config.toml
hidden_act = "swiglu"
norm_place = "pre"
init_std_up = 0.0501
optimizer = "soap_variant"
decay_fraction = 1.0
Each number is 200 + 20 x the weight over its row's rms, rounded and kept within 0 to 999. Layers, rows and columns count from 0. The size before them is the row's rms in percent of the matrix's.

# layer 4 attention output (transposed), 256x128, rms 0.134, rows 2-13,34-45,66-77,98-109,130-141,162-173,194-205,225-237, columns 0-63
102,206,195,156,187,199,181,248,187,209,226,222,216,210,197,163,199,235,184,180,205,209,212,213,193,215,238,212,209,217,195,188,179,178,217,199,215,199,194,223,217,183,216,202,198,220,217,226,201,180,185,184,198,157,222,212,212,162,181,211,227,162,208,199,204
097,221,210,211,220,203,186,170,193,196,237,193,226,173,184,192,245,216,167,196,166,205,214,190,213,236,210,222,180,179,195,195,225,195,221,177,188,177,174,186,185,190,214,181,204,196,205,218,227,179,229,186,226,179,182,196,204,223,187,213,198,204,186,204,168
113,197,189,213,201,189,220,210,202,227,174,210,197,224,228,159,222,205,212,188,187,182,188,168,202,185,193,190,211,180,187,200,192,211,196,196,212,240,219,181,204,147,193,191,187,203,222,198,207,232,203,181,224,205,229,229,162,179,183,196,226,176,167,203,186
100,247,214,204,162,205,214,189,177,160,192,205,177,203,181,222,213,216,185,189,183,154,204,212,179,215,224,167,207,171,199,189,202,203,217,172,167,190,219,190,194,236,177,189,206,218,221,194,208,189,192,219,209,225,221,194,193,204,231,162,185,235,196,194,224
101,177,191,185,190,188,208,222,197,223,169,185,202,192,180,223,191,140,239,193,226,200,244,208,181,207,170,198,184,193,158,199,201,187,193,212,197,215,218,194,201,204,188,189,203,207,183,224,227,193,202,222,214,216,203,177,233,212,205,174,228,204,146,209,221
102,218,211,242,166,199,191,213,213,174,203,213,201,161,225,224,199,224,215,181,170,175,174,219,187,168,232,188,214,204,218,204,191,220,217,190,225,231,194,200,236,189,168,196,192,196,218,170,188,235,219,221,205,201,230,172,165,212,214,199,181,177,210,234,211
105,225,213,199,202,194,213,211,202,215,172,193,209,209,193,228,189,187,214,204,244,181,227,216,218,168,182,217,199,210,216,213,204,172,163,215,218,170,185,209,188,225,205,219,207,200,205,157,218,184,169,239,157,193,229,196,201,216,183,194,218,201,188,213,181
110,227,183,189,186,182,209,234,210,182,208,196,202,175,221,196,188,215,209,168,197,215,210,182,190,216,190,180,255,203,174,187,175,218,192,200,175,157,210,173,183,200,172,192,190,237,213,158,174,214,182,182,206,192,195,184,184,187,211,184,222,190,186,212,183
105,227,186,220,201,199,200,209,170,182,173,229,197,201,169,193,198,175,182,194,209,213,158,235,180,216,189,224,197,200,174,189,220,202,218,196,199,232,185,209,220,204,180,201,242,192,161,213,173,225,222,223,174,177,194,215,202,205,188,186,198,190,189,189,251
101,206,232,247,205,181,193,192,199,234,200,194,219,158,206,197,209,234,189,183,212,204,205,171,186,222,220,221,192,222,201,160,234,198,196,176,213,172,210,205,184,192,149,223,200,201,227,246,178,217,240,190,163,200,206,201,173,207,193,204,217,202,198,221,205
099,222,165,196,185,225,187,174,189,205,213,182,174,182,206,181,182,193,189,198,193,196,196,195,171,176,213,208,183,166,218,225,176,172,158,169,191,217,190,182,209,197,222,212,206,191,160,152,193,235,218,172,201,214,179,210,184,183,226,200,205,187,191,207,184
098,220,200,157,178,201,203,219,183,205,174,228,225,215,196,188,213,187,196,197,237,202,184,212,196,182,208,218,201,173,208,217,235,179,166,228,219,209,184,190,183,156,177,203,225,164,219,175,218,184,174,220,209,199,191,219,224,192,203,194,233,212,208,200,162
100,190,209,186,205,163,188,177,237,213,193,169,190,194,211,251,217,208,174,189,227,219,176,205,195,204,183,205,199,200,203,187,225,217,192,187,184,221,211,218,213,207,211,216,197,183,214,237,185,220,250,184,177,210,232,226,218,215,192,196,183,208,191,215,171
100,202,249,184,195,197,176,218,181,256,193,199,196,232,240,216,198,191,182,178,184,150,155,202,198,207,183,192,204,219,180,182,185,227,187,204,230,209,208,175,172,184,166,209,228,200,209,194,201,200,212,191,208,200,198,189,178,217,236,187,216,200,204,162,194
100,211,215,241,204,243,195,226,187,245,198,183,187,178,216,164,211,186,158,204,186,209,207,188,226,212,206,212,199,189,182,192,188,185,224,208,200,181,148,208,232,198,174,209,208,212,206,157,178,211,187,202,191,221,205,225,197,239,201,219,181,219,179,203,208
104,195,163,205,217,222,196,171,175,161,211,200,201,199,210,180,211,221,219,183,175,212,214,194,217,212,177,201,237,205,212,232,208,204,195,209,188,215,155,208,214,226,209,176,205,188,178,225,177,187,222,235,184,220,181,192,188,198,177,222,164,224,215,240,203
099,231,208,190,231,184,194,205,236,212,208,207,192,242,216,207,212,193,215,246,206,189,240,206,200,209,222,185,209,215,197,208,224,160,196,189,198,216,163,185,196,191,191,196,164,175,219,197,219,221,216,233,172,218,185,188,224,214,204,209,171,208,213,165,199
095,257,198,212,239,223,175,175,200,218,232,224,186,209,176,182,195,191,176,186,214,197,160,216,180,186,214,181,216,207,187,210,217,177,191,185,187,188,180,215,232,228,186,228,211,190,220,195,188,192,211,222,245,194,210,235,220,218,189,217,219,216,203,160,184
106,184,169,194,223,231,179,187,181,201,195,220,146,217,191,210,207,194,202,178,235,199,195,203,188,194,171,184,219,193,175,230,185,207,190,200,202,188,168,173,206,212,232,216,195,213,164,182,167,220,209,238,179,188,189,174,215,199,212,197,199,179,152,173,202
119,178,172,176,215,199,203,214,189,175,220,231,196,213,197,193,195,201,169,228,194,209,186,189,210,169,187,213,195,201,160,221,204,226,198,212,163,187,169,207,214,200,225,208,143,208,170,197,195,217,183,168,193,207,179,192,224,152,183,239,181,191,208,209,218
116,216,228,197,194,193,192,189,181,178,209,212,224,204,195,192,227,195,190,221,183,226,186,209,210,213,166,221,206,202,247,212,202,176,123,162,173,201,170,185,199,216,195,191,202,206,202,240,205,194,207,214,195,200,199,206,195,157,226,179,174,214,202,233,198
101,217,187,169,223,180,197,201,213,208,205,210,184,206,215,172,179,196,200,210,227,206,214,196,234,219,190,157,225,194,174,174,162,189,190,185,180,193,241,177,220,193,209,188,169,223,217,171,207,210,193,192,220,209,196,202,214,169,199,208,218,183,216,167,187
110,208,199,180,214,190,193,175,229,160,197,197,215,171,227,178,171,202,201,203,194,167,185,226,169,181,171,132,210,220,218,217,209,214,213,186,194,237,234,202,219,196,165,207,202,170,158,194,226,181,238,196,185,199,194,205,210,247,194,199,192,208,171,166,198
108,233,197,211,223,201,197,171,182,212,210,173,246,171,204,224,180,201,219,210,201,212,176,195,254,217,199,196,215,193,196,175,208,184,195,196,216,206,183,205,177,201,195,204,178,188,193,215,227,203,189,197,213,201,209,183,180,233,204,185,173,172,184,227,217
100,215,207,208,191,203,240,220,172,225,167,235,187,215,195,196,190,209,251,195,173,201,197,229,166,197,222,210,186,234,192,194,198,171,185,185,180,229,191,180,205,198,184,194,200,200,186,202,204,170,210,208,202,196,228,196,170,159,161,195,190,202,195,164,222
087,213,181,206,218,184,237,209,200,208,173,211,189,224,203,207,163,196,201,233,210,195,211,211,224,155,198,192,186,184,196,224,181,224,192,199,232,182,176,201,160,193,164,179,178,209,199,184,190,220,209,182,188,200,211,188,165,196,174,216,178,212,208,188,184
095,174,213,215,179,216,196,183,200,171,178,228,195,228,188,170,188,205,214,222,218,194,215,235,229,225,217,201,204,191,227,220,238,174,177,205,203,153,212,226,188,181,174,200,206,155,203,193,230,198,220,248,227,210,183,191,172,182,213,194,211,186,212,195,216
093,193,228,212,222,215,172,214,165,226,196,191,177,183,197,219,204,182,198,178,178,195,202,149,209,225,228,236,184,195,179,220,200,206,192,219,196,217,207,202,199,178,236,241,197,184,189,196,190,196,225,208,162,238,200,196,170,171,220,180,225,175,198,170,222
099,157,212,203,205,207,204,235,184,205,217,230,178,166,228,217,189,198,159,206,186,219,213,210,223,202,187,209,191,216,203,223,186,183,188,210,228,207,177,206,204,177,206,187,193,192,218,228,198,236,228,200,235,196,169,187,208,200,216,236,171,191,191,175,200
089,196,203,190,160,221,201,195,220,182,186,204,242,183,184,189,187,179,170,198,189,202,204,234,223,202,168,198,184,188,200,178,239,188,205,171,231,210,225,194,209,166,198,222,241,221,153,192,225,187,180,195,206,220,211,217,204,225,235,212,201,198,193,223,205
100,183,232,196,181,179,185,200,237,205,191,231,202,224,208,192,217,191,224,203,192,173,209,183,202,225,198,188,184,205,184,211,181,191,169,194,142,189,171,168,169,159,211,201,179,200,211,223,213,200,265,194,179,206,181,193,245,187,212,183,194,205,221,198,212
091,190,229,200,212,189,225,184,164,203,176,219,227,193,205,197,202,182,190,194,184,202,160,176,185,164,181,226,167,199,225,216,201,239,196,221,234,201,209,203,199,205,218,227,188,184,220,196,190,206,212,206,219,181,210,208,211,149,189,201,186,200,200,183,195
098,204,210,200,218,215,216,200,197,209,200,199,206,220,212,188,188,210,197,214,195,184,199,195,225,180,209,189,168,222,204,201,192,181,215,198,171,193,219,169,172,194,205,229,202,220,216,177,207,181,191,180,186,190,202,224,157,189,175,199,213,209,204,179,189
097,214,164,173,199,222,219,192,192,212,238,208,168,202,206,213,191,185,181,195,215,200,204,168,217,188,190,211,223,215,193,182,168,177,198,230,178,170,193,168,168,229,232,202,183,193,228,188,198,241,186,214,224,191,192,220,199,230,192,200,186,219,194,234,169
110,218,193,174,148,201,185,190,173,190,184,198,204,188,214,188,212,196,171,190,201,188,202,182,204,217,197,192,220,231,204,204,209,220,180,205,222,203,165,182,173,250,218,218,227,201,164,202,167,187,180,227,196,199,173,224,240,187,188,186,232,172,204,176,210
098,197,238,189,213,191,206,215,184,220,216,211,218,203,190,181,229,180,217,235,210,205,133,205,173,212,189,191,162,189,218,193,217,212,210,203,225,215,203,200,199,194,213,201,202,197,202,195,157,194,204,166,190,193,208,192,191,211,166,238,189,177,198,179,201
105,186,204,198,210,233,195,180,201,192,198,209,218,203,236,228,206,232,213,194,202,180,180,210,174,213,208,207,220,199,169,165,189,188,207,223,151,208,182,178,180,178,146,197,235,209,218,189,216,208,173,211,185,201,155,209,173,219,218,212,211,226,224,244,202
105,236,188,167,190,207,208,213,188,217,200,238,217,243,206,197,232,202,231,208,246,219,176,183,179,210,206,184,222,197,218,209,219,177,191,206,183,214,204,197,220,212,196,218,187,196,187,195,210,176,199,209,214,200,231,181,202,140,175,181,245,209,234,232,193
098,200,217,203,206,191,202,216,207,253,218,204,188,233,229,204,192,174,210,222,246,142,195,175,160,178,174,177,183,212,193,191,215,202,198,204,180,179,158,211,180,258,211,178,194,211,200,192,204,203,176,193,192,185,196,205,233,209,218,203,198,224,187,205,219
099,217,215,192,234,182,192,205,242,226,215,209,236,178,189,211,171,178,180,208,233,196,206,173,207,216,228,179,212,219,199,194,207,207,199,217,232,160,167,177,226,198,208,201,175,210,194,188,194,198,163,162,220,181,205,194,206,188,176,194,200,199,178,168,211
104,191,178,208,181,215,191,191,187,182,217,214,226,195,172,227,205,229,194,182,212,249,193,210,188,198,223,234,199,200,175,189,222,190,220,185,194,185,169,194,206,181,203,186,208,188,212,180,194,214,234,184,205,180,159,220,175,172,214,203,200,193,244,202,186
099,175,189,195,208,183,189,215,209,230,213,182,166,166,223,206,196,215,193,163,211,232,224,212,205,180,212,186,188,217,205,188,165,217,197,206,193,204,166,209,162,189,135,195,177,219,227,190,202,229,234,217,195,211,206,196,200,161,190,223,219,190,203,192,188
101,210,206,220,175,245,210,233,251,199,222,226,205,231,210,202,217,206,220,187,196,208,197,159,174,192,224,201,219,212,223,220,202,195,204,225,207,207,169,178,236,192,197,169,217,175,184,235,230,205,211,197,197,198,181,217,218,205,213,189,215,164,228,174,232
101,172,181,202,187,160,207,198,175,240,234,174,188,179,178,184,191,213,160,173,178,209,198,187,227,275,230,203,199,178,183,198,224,220,199,213,196,220,228,193,187,218,201,199,210,185,206,185,204,194,169,229,237,210,224,219,202,192,192,204,214,213,247,242,200
106,178,197,166,192,194,230,243,214,189,181,218,195,193,238,227,175,230,208,199,173,216,201,189,205,193,226,179,197,232,197,174,184,181,212,170,184,192,193,192,193,221,191,178,216,196,202,198,202,199,218,174,198,236,181,216,206,195,190,207,185,196,216,205,182
103,224,170,173,225,170,173,208,200,192,217,200,191,222,179,197,202,184,209,217,247,218,197,208,209,167,223,204,208,199,236,195,206,208,230,181,218,199,173,211,222,246,202,177,196,189,158,209,254,204,181,202,204,171,169,205,193,209,186,193,177,240,187,192,195
106,160,213,196,227,213,208,192,191,221,189,191,211,235,212,230,228,250,191,203,211,218,206,228,201,193,175,195,233,168,211,186,164,189,218,204,175,206,163,187,207,198,200,226,183,217,223,179,171,199,195,176,216,237,210,213,194,142,180,162,202,231,213,193,204
094,212,209,238,191,233,202,192,210,207,199,210,207,209,221,214,147,218,220,174,172,189,215,170,226,153,216,200,210,183,209,209,183,205,203,228,187,197,229,185,216,203,194,168,224,172,238,230,207,211,214,207,199,173,203,194,198,178,222,209,187,216,210,200,161
112,214,197,187,189,192,198,209,214,171,190,170,193,181,174,181,195,169,212,182,226,190,207,185,211,152,193,176,195,229,187,217,173,193,211,206,226,195,190,188,209,224,240,248,186,170,152,197,168,224,184,188,211,211,207,196,209,208,217,167,210,203,189,191,204
103,185,204,199,223,191,185,214,209,194,207,173,213,178,202,193,178,240,203,156,224,204,241,201,179,216,216,216,226,224,170,166,206,189,229,230,196,215,222,199,204,186,162,180,215,225,210,217,174,208,181,207,228,195,170,166,200,203,194,231,194,187,200,223,188
105,194,222,212,188,185,199,184,193,164,213,215,192,209,230,232,188,207,212,220,209,213,179,201,192,189,200,196,214,214,187,211,191,215,177,235,191,181,208,214,188,211,243,188,187,173,165,212,248,215,190,217,197,212,196,216,183,174,180,185,200,164,210,182,199
101,207,191,192,172,185,218,196,181,185,214,199,186,244,193,168,221,191,233,231,186,216,186,218,179,190,175,244,214,211,183,165,190,212,185,180,181,208,224,215,212,197,217,242,211,159,233,186,168,218,201,217,203,195,202,198,208,242,206,233,213,214,215,192,170
099,179,224,176,209,215,224,142,144,202,200,207,206,214,201,203,179,205,218,169,214,238,168,165,199,206,209,222,178,175,245,200,185,157,193,189,203,189,227,213,198,197,190,208,191,191,216,200,201,179,156,210,190,204,214,175,186,230,197,199,195,184,177,248,183
108,210,212,183,190,207,192,271,232,166,197,185,236,192,198,223,202,200,220,190,191,237,187,207,220,185,193,223,205,171,220,206,172,217,183,198,182,236,176,200,226,210,186,171,198,213,245,192,189,186,219,181,205,171,214,175,217,216,179,225,174,214,245,162,223
101,186,168,216,183,156,205,210,181,174,191,202,192,153,219,210,200,205,194,226,175,218,179,200,191,190,203,191,182,220,224,216,227,155,240,206,225,220,194,208,207,198,164,201,188,218,188,195,184,214,235,186,196,204,191,201,186,184,169,212,197,175,209,240,210
096,240,210,187,176,221,210,218,192,181,199,180,183,217,173,223,188,191,221,193,244,205,177,226,200,192,188,190,155,214,193,174,211,169,195,191,210,200,193,232,209,208,184,201,198,202,180,161,177,172,227,206,173,194,189,222,196,220,209,186,200,205,166,166,181
100,197,210,217,200,205,196,180,224,237,182,181,168,204,193,238,190,203,191,187,234,177,227,202,172,172,201,201,212,209,206,227,202,200,167,214,197,206,203,194,209,179,209,220,192,198,216,197,200,219,189,181,186,186,205,186,230,174,184,238,229,204,188,124,189
097,182,215,224,192,199,229,188,195,206,196,207,182,178,208,227,222,196,214,180,233,221,227,257,184,175,187,226,211,207,186,198,197,227,198,204,216,182,218,177,236,170,211,217,209,199,209,212,196,176,211,211,200,198,210,218,228,201,182,186,216,177,196,179,211
100,182,209,196,234,197,241,195,172,171,197,221,217,191,206,233,232,169,202,201,172,189,191,204,257,220,225,190,200,201,180,217,212,198,204,219,195,199,230,238,213,191,199,223,206,203,175,218,214,157,201,198,201,180,254,242,231,209,186,185,170,204,203,213,177
094,194,153,206,184,227,206,182,208,155,212,192,207,229,184,186,209,223,179,211,224,157,191,205,201,208,222,184,199,207,198,191,212,211,187,224,185,208,222,215,176,181,238,202,188,201,207,203,205,242,199,206,173,171,199,224,232,205,223,206,183,196,244,188,230
091,187,241,187,212,239,232,172,203,183,195,201,188,222,188,185,199,159,188,197,198,186,193,219,224,224,196,204,195,217,205,204,193,201,235,220,170,199,220,214,237,201,189,190,202,185,203,194,223,181,197,238,194,176,200,189,167,174,206,191,185,196,195,166,189
096,222,191,208,180,218,226,204,198,214,187,209,227,213,181,167,200,198,202,201,225,204,179,227,234,190,208,202,217,180,205,169,194,219,214,174,229,225,225,208,215,195,229,247,228,208,204,168,196,180,161,241,177,203,200,205,215,185,207,249,176,201,218,203,230
092,208,196,183,204,213,189,181,171,197,208,239,215,187,192,234,185,218,208,203,171,211,171,210,235,188,249,225,170,218,192,181,177,204,214,198,229,224,212,203,191,187,204,201,230,202,221,193,180,212,202,177,206,195,181,214,189,172,212,228,210,202,270,216,216
106,175,173,192,189,200,212,191,201,189,171,182,175,166,197,213,195,218,177,174,226,231,183,200,195,218,205,202,217,161,236,167,204,207,207,258,202,204,187,179,177,199,213,217,233,170,195,220,182,191,169,187,239,179,222,215,208,203,236,214,194,210,234,186,193
099,205,177,185,191,212,198,215,218,168,179,189,220,220,200,196,204,193,198,175,220,230,220,206,195,217,238,181,192,174,225,215,179,185,199,169,213,188,179,202,223,204,211,210,200,219,214,204,183,178,202,200,192,196,246,226,173,194,187,149,199,224,208,178,215
099,171,198,215,228,161,215,181,185,189,171,163,200,197,183,186,167,235,201,162,212,191,231,178,224,205,196,222,180,210,217,209,206,190,178,215,216,200,213,179,196,237,206,179,196,231,183,197,202,192,192,196,206,225,227,168,179,168,195,186,164,255,209,221,217
097,194,210,197,233,214,212,217,175,210,211,182,182,171,192,230,202,206,206,176,200,231,195,213,214,183,192,220,186,197,224,206,203,233,222,203,210,201,231,226,251,201,200,178,204,183,187,235,213,215,189,205,215,195,179,166,237,182,178,229,200,216,196,178,204
113,196,172,229,226,204,174,177,223,202,233,181,193,181,196,201,201,185,204,200,214,183,215,213,189,182,179,173,196,219,219,233,205,207,191,155,181,227,222,182,208,182,178,188,237,240,186,234,180,204,208,217,197,234,171,178,170,192,178,198,199,211,191,180,210
088,205,202,207,186,202,193,176,208,193,240,191,198,145,208,154,218,177,218,220,236,186,216,180,174,196,210,196,226,161,208,241,216,208,197,193,223,221,229,211,186,203,212,215,178,203,189,192,196,176,186,226,218,229,188,203,203,212,167,155,188,161,186,170,198
092,187,209,202,186,172,191,190,193,216,195,210,194,202,205,194,204,161,204,219,182,205,223,186,175,232,180,220,180,197,217,220,200,164,182,231,168,219,185,224,179,184,219,221,180,170,199,192,171,265,193,191,218,188,200,181,221,187,238,202,167,198,200,184,180
090,176,181,201,199,160,202,224,231,199,212,208,172,229,205,174,194,221,209,192,260,241,250,204,198,191,172,209,190,174,216,178,255,185,185,193,209,219,198,219,193,202,182,192,199,206,223,218,204,171,192,226,215,181,222,168,204,193,193,202,217,206,202,195,202
103,213,219,238,234,165,204,185,203,231,186,199,209,201,212,206,172,224,184,191,183,202,250,209,163,189,213,216,208,225,201,195,230,178,166,210,228,174,188,238,202,193,171,224,208,160,211,201,203,202,185,201,208,178,213,184,217,188,208,181,207,204,224,204,193
110,195,203,231,158,204,205,199,197,211,229,202,196,206,175,203,226,203,212,230,193,209,236,175,210,182,209,187,196,167,211,219,230,211,187,203,208,192,173,197,198,198,215,189,187,191,206,182,225,238,213,254,185,191,199,184,183,235,209,188,188,217,240,201,213
090,189,171,193,188,171,154,221,196,200,194,179,219,188,192,198,173,176,214,240,194,192,189,214,190,195,209,176,188,202,210,208,194,217,189,204,179,211,202,199,185,192,207,230,188,208,219,190,210,213,192,172,152,218,190,253,194,195,199,170,232,224,174,177,177
092,192,182,207,229,182,168,179,247,196,204,188,205,178,172,187,200,204,217,183,201,243,190,205,185,204,213,211,254,221,244,181,219,216,190,177,188,202,216,206,198,173,194,206,194,204,204,239,165,176,172,218,230,191,205,171,222,204,181,198,195,230,188,199,191
105,168,236,156,212,221,196,199,221,212,192,201,223,226,215,181,183,200,210,227,207,204,214,215,206,200,197,210,170,203,160,186,203,198,184,166,242,203,197,198,193,169,193,190,158,218,200,187,221,214,220,180,214,175,176,211,173,208,210,202,178,171,179,214,161
086,198,221,205,178,190,219,206,220,180,218,205,199,195,220,153,190,160,205,227,166,173,167,218,207,205,215,185,217,244,189,196,211,225,177,209,179,186,236,200,208,151,209,234,202,208,185,211,184,173,186,201,202,211,209,194,177,208,182,223,222,198,216,207,230
090,181,171,181,215,212,217,200,198,208,178,206,209,238,167,199,214,184,205,227,197,180,203,184,182,229,202,210,204,202,217,213,205,194,208,195,185,190,207,186,188,209,241,210,201,195,158,224,216,199,187,194,213,219,178,243,206,175,236,177,211,186,150,213,206
098,210,217,198,185,192,249,181,204,208,179,188,242,198,211,168,196,204,172,219,206,187,223,203,232,228,230,190,204,199,180,183,233,183,204,178,201,217,232,225,184,206,196,221,210,218,231,188,213,205,189,186,196,202,227,207,162,208,204,189,206,188,227,176,190
098,188,180,174,200,239,199,206,219,224,204,217,198,210,198,206,186,216,193,211,187,203,195,200,220,233,213,216,255,204,208,186,156,171,172,186,190,177,215,188,198,190,207,219,210,192,222,214,246,200,196,187,207,187,215,199,204,229,235,212,187,187,201,202,229
090,188,186,213,198,224,198,225,218,209,220,163,163,212,236,180,192,200,184,200,173,179,185,216,201,209,190,184,187,180,199,190,222,235,234,219,224,195,246,261,204,177,215,169,218,182,193,217,195,199,189,184,211,188,190,191,228,249,212,223,207,208,188,211,216
110,197,205,204,176,228,200,243,196,145,187,201,201,151,174,195,196,184,192,167,162,197,180,184,219,213,238,187,208,192,242,195,191,170,206,189,189,176,193,197,219,213,221,170,184,235,202,212,193,190,180,192,200,215,215,194,171,183,181,235,212,195,209,204,215
093,190,207,214,200,229,209,199,214,213,197,214,183,209,194,209,201,201,243,178,212,215,163,211,193,185,217,210,160,199,220,216,175,215,209,199,214,202,213,184,187,188,232,170,204,174,223,193,189,208,169,226,195,207,195,206,165,202,191,245,191,209,200,203,193
102,190,210,209,190,185,183,241,212,176,201,206,162,168,211,191,213,198,212,199,232,232,205,213,191,186,191,211,194,203,196,206,185,184,203,157,161,209,221,189,186,223,211,215,201,264,215,159,168,171,207,170,219,236,180,216,173,204,171,205,207,220,183,238,197
105,216,224,228,225,178,175,195,212,212,194,186,213,228,203,236,186,195,206,217,156,189,206,202,199,186,204,200,231,195,187,207,191,207,231,228,192,208,202,231,203,191,206,197,213,179,173,190,189,173,211,204,221,208,201,184,202,209,199,191,219,208,212,155,176
088,237,171,223,214,192,189,223,203,214,208,181,224,166,212,195,192,166,147,233,220,183,205,181,192,208,198,221,215,203,228,205,213,214,175,204,244,199,192,191,182,206,225,191,192,229,171,209,209,193,212,188,233,177,200,200,229,182,213,231,185,164,185,221,192
102,204,199,203,190,242,178,188,231,165,229,186,186,219,166,172,173,224,188,228,163,197,214,211,192,164,211,193,220,219,203,218,205,230,195,209,209,226,209,189,215,199,216,200,218,179,172,171,186,212,210,223,179,208,179,198,236,209,214,190,215,207,205,205,226
088,220,189,201,187,215,191,195,184,222,201,187,206,202,187,219,179,198,213,170,233,226,170,236,184,188,193,226,166,189,199,226,210,200,238,208,189,199,209,201,181,239,213,224,211,220,221,224,206,178,221,194,154,199,223,194,198,240,212,191,253,165,221,207,188
100,207,200,215,175,161,202,185,214,213,207,231,189,191,213,212,218,152,225,190,202,196,192,189,188,201,200,175,166,204,210,236,188,205,226,199,173,201,198,221,217,214,216,196,201,193,214,177,174,206,187,173,181,185,233,215,227,209,174,186,222,199,183,212,183
110,219,184,224,204,190,177,181,198,224,176,206,172,168,213,192,206,217,214,171,159,182,191,221,191,177,173,216,223,191,197,174,208,234,227,233,197,194,230,204,196,251,219,198,181,191,182,190,236,213,194,189,211,210,230,211,243,210,177,176,195,195,191,207,177
095,181,196,200,220,204,208,205,185,210,188,195,235,194,216,170,194,195,199,214,197,181,218,206,197,200,192,183,181,201,176,215,210,188,216,206,184,162,171,210,177,231,225,171,231,180,197,224,171,195,173,156,190,220,178,195,230,226,210,189,208,168,185,228,195
099,226,190,189,196,207,218,218,190,206,203,215,225,191,208,193,184,209,179,202,183,189,162,199,207,227,212,160,189,179,191,154,205,217,202,170,198,202,231,170,189,196,209,197,187,226,182,172,178,191,126,196,255,222,207,190,204,169,223,224,175,212,208,197,198
102,202,218,233,221,205,209,172,225,193,172,192,182,179,217,202,214,208,224,186,220,177,225,180,182,214,207,206,184,168,229,222,196,176,205,229,214,235,200,204,197,209,224,203,204,174,184,252,224,222,205,210,186,198,199,192,185,219,181,190,185,176,182,179,203
094,193,166,201,233,180,190,175,194,210,220,205,219,183,202,201,172,254,255,193,181,235,229,210,223,200,198,222,192,225,204,163,204,198,197,204,182,183,210,234,185,184,189,188,186,220,226,157,178,175,188,205,216,202,197,186,173,214,214,223,229,204,178,211,177
089,224,199,173,193,228,193,209,222,207,189,210,186,223,230,187,201,191,190,207,172,227,200,186,177,219,192,203,191,157,164,195,189,222,195,229,207,216,206,186,216,187,252,199,192,164,170,208,210,163,218,199,237,189,214,206,195,230,240,203,196,209,215,191,184
097,225,198,224,195,216,203,226,213,211,204,176,229,211,172,208,178,181,196,213,156,210,209,175,187,219,222,244,201,206,204,168,194,242,204,212,203,175,224,194,194,181,180,187,223,202,256,190,202,223,191,230,196,197,223,181,187,222,227,202,219,200,204,203,192
114,181,230,180,191,201,174,180,194,196,179,184,195,203,240,199,196,206,191,179,142,207,185,201,208,213,189,191,192,192,225,190,165,227,213,199,186,210,143,208,181,247,221,205,189,212,164,179,216,182,206,206,207,231,211,213,189,173,184,197,219,201,198,222,188
# layer 4 attention value, 32x128, rms 0.117, rows 2-13, columns 0-63
107,213,183,174,206,210,213,196,184,207,185,216,166,161,216,198,206,189,192,170,202,210,193,194,206,217,198,196,234,224,236,231,178,199,191,194,227,197,187,167,221,206,184,229,184,185,226,201,169,178,176,179,190,203,196,229,179,201,194,180,212,173,201,196,178
101,198,205,214,182,190,251,179,216,168,235,191,185,165,238,233,175,206,191,185,177,174,214,169,209,213,195,212,195,243,225,204,192,181,172,181,183,198,185,212,186,198,132,185,209,215,187,217,202,220,196,215,210,197,235,162,177,194,173,201,190,215,192,217,199
100,185,203,179,213,169,216,190,151,222,233,239,235,197,192,201,204,212,187,195,166,184,217,196,192,207,203,216,199,206,204,196,163,227,184,210,176,161,201,195,147,201,195,205,220,186,192,177,223,206,209,209,197,212,180,193,213,204,209,222,194,211,188,165,204
097,179,207,215,225,180,180,194,206,220,203,168,175,208,200,176,172,205,139,202,193,183,224,198,197,210,209,209,206,219,204,185,216,187,187,224,181,168,249,196,226,201,159,205,232,173,219,217,201,237,187,207,213,226,196,227,217,221,188,166,217,238,191,191,216
097,203,176,230,176,201,243,214,200,196,205,206,191,201,208,244,193,214,202,188,191,232,205,221,220,181,151,160,194,171,194,222,221,190,212,188,222,198,197,205,186,219,232,214,240,206,224,236,173,186,187,195,204,223,220,215,186,190,217,219,191,202,204,208,193
110,220,178,192,193,179,166,187,200,183,228,173,163,161,229,203,223,225,199,185,195,212,180,167,174,222,232,190,222,190,214,151,179,215,183,203,223,193,214,206,210,198,192,210,205,174,190,180,213,194,221,208,232,214,201,191,169,179,177,232,210,216,208,203,154
101,203,208,186,202,213,191,209,204,225,190,195,166,202,221,170,220,180,237,186,194,192,186,182,198,177,226,210,196,245,215,205,203,178,190,232,194,182,182,188,192,206,202,186,189,190,198,214,227,184,228,200,151,186,210,202,183,192,227,192,186,222,233,223,188
101,201,168,242,215,163,223,191,220,200,207,184,205,212,200,187,224,219,187,217,212,172,212,212,219,209,214,195,200,222,165,178,188,210,223,195,226,186,225,201,205,226,217,179,192,222,176,166,213,165,203,168,201,201,187,227,201,235,189,179,228,196,211,224,155
097,198,204,193,173,221,225,210,187,202,188,226,212,185,168,210,218,167,219,180,214,210,206,197,189,207,220,186,226,185,174,180,209,162,213,255,198,212,194,183,207,237,192,228,206,215,214,163,171,196,226,208,223,228,185,234,198,179,208,180,209,214,230,173,209
095,202,185,189,237,204,200,211,210,232,210,170,217,202,193,208,213,215,196,195,210,195,203,188,171,206,172,210,180,221,204,218,227,217,199,199,236,223,157,215,156,223,164,195,206,194,201,229,209,151,209,217,216,216,208,177,198,200,222,196,192,218,213,200,237
106,178,184,192,170,172,184,216,195,187,242,201,189,216,196,172,207,195,167,184,195,210,210,220,199,251,199,236,227,215,178,203,184,165,211,193,222,195,187,230,168,167,220,187,205,213,195,195,175,233,205,165,196,219,169,182,207,186,190,165,196,233,193,232,230
103,187,162,194,219,219,212,220,204,196,172,213,171,228,173,204,200,193,202,199,201,201,198,171,152,213,224,184,208,199,190,190,225,207,250,256,207,207,218,212,214,183,186,190,196,222,210,203,191,194,155,230,175,189,209,205,209,181,196,251,224,219,195,172,207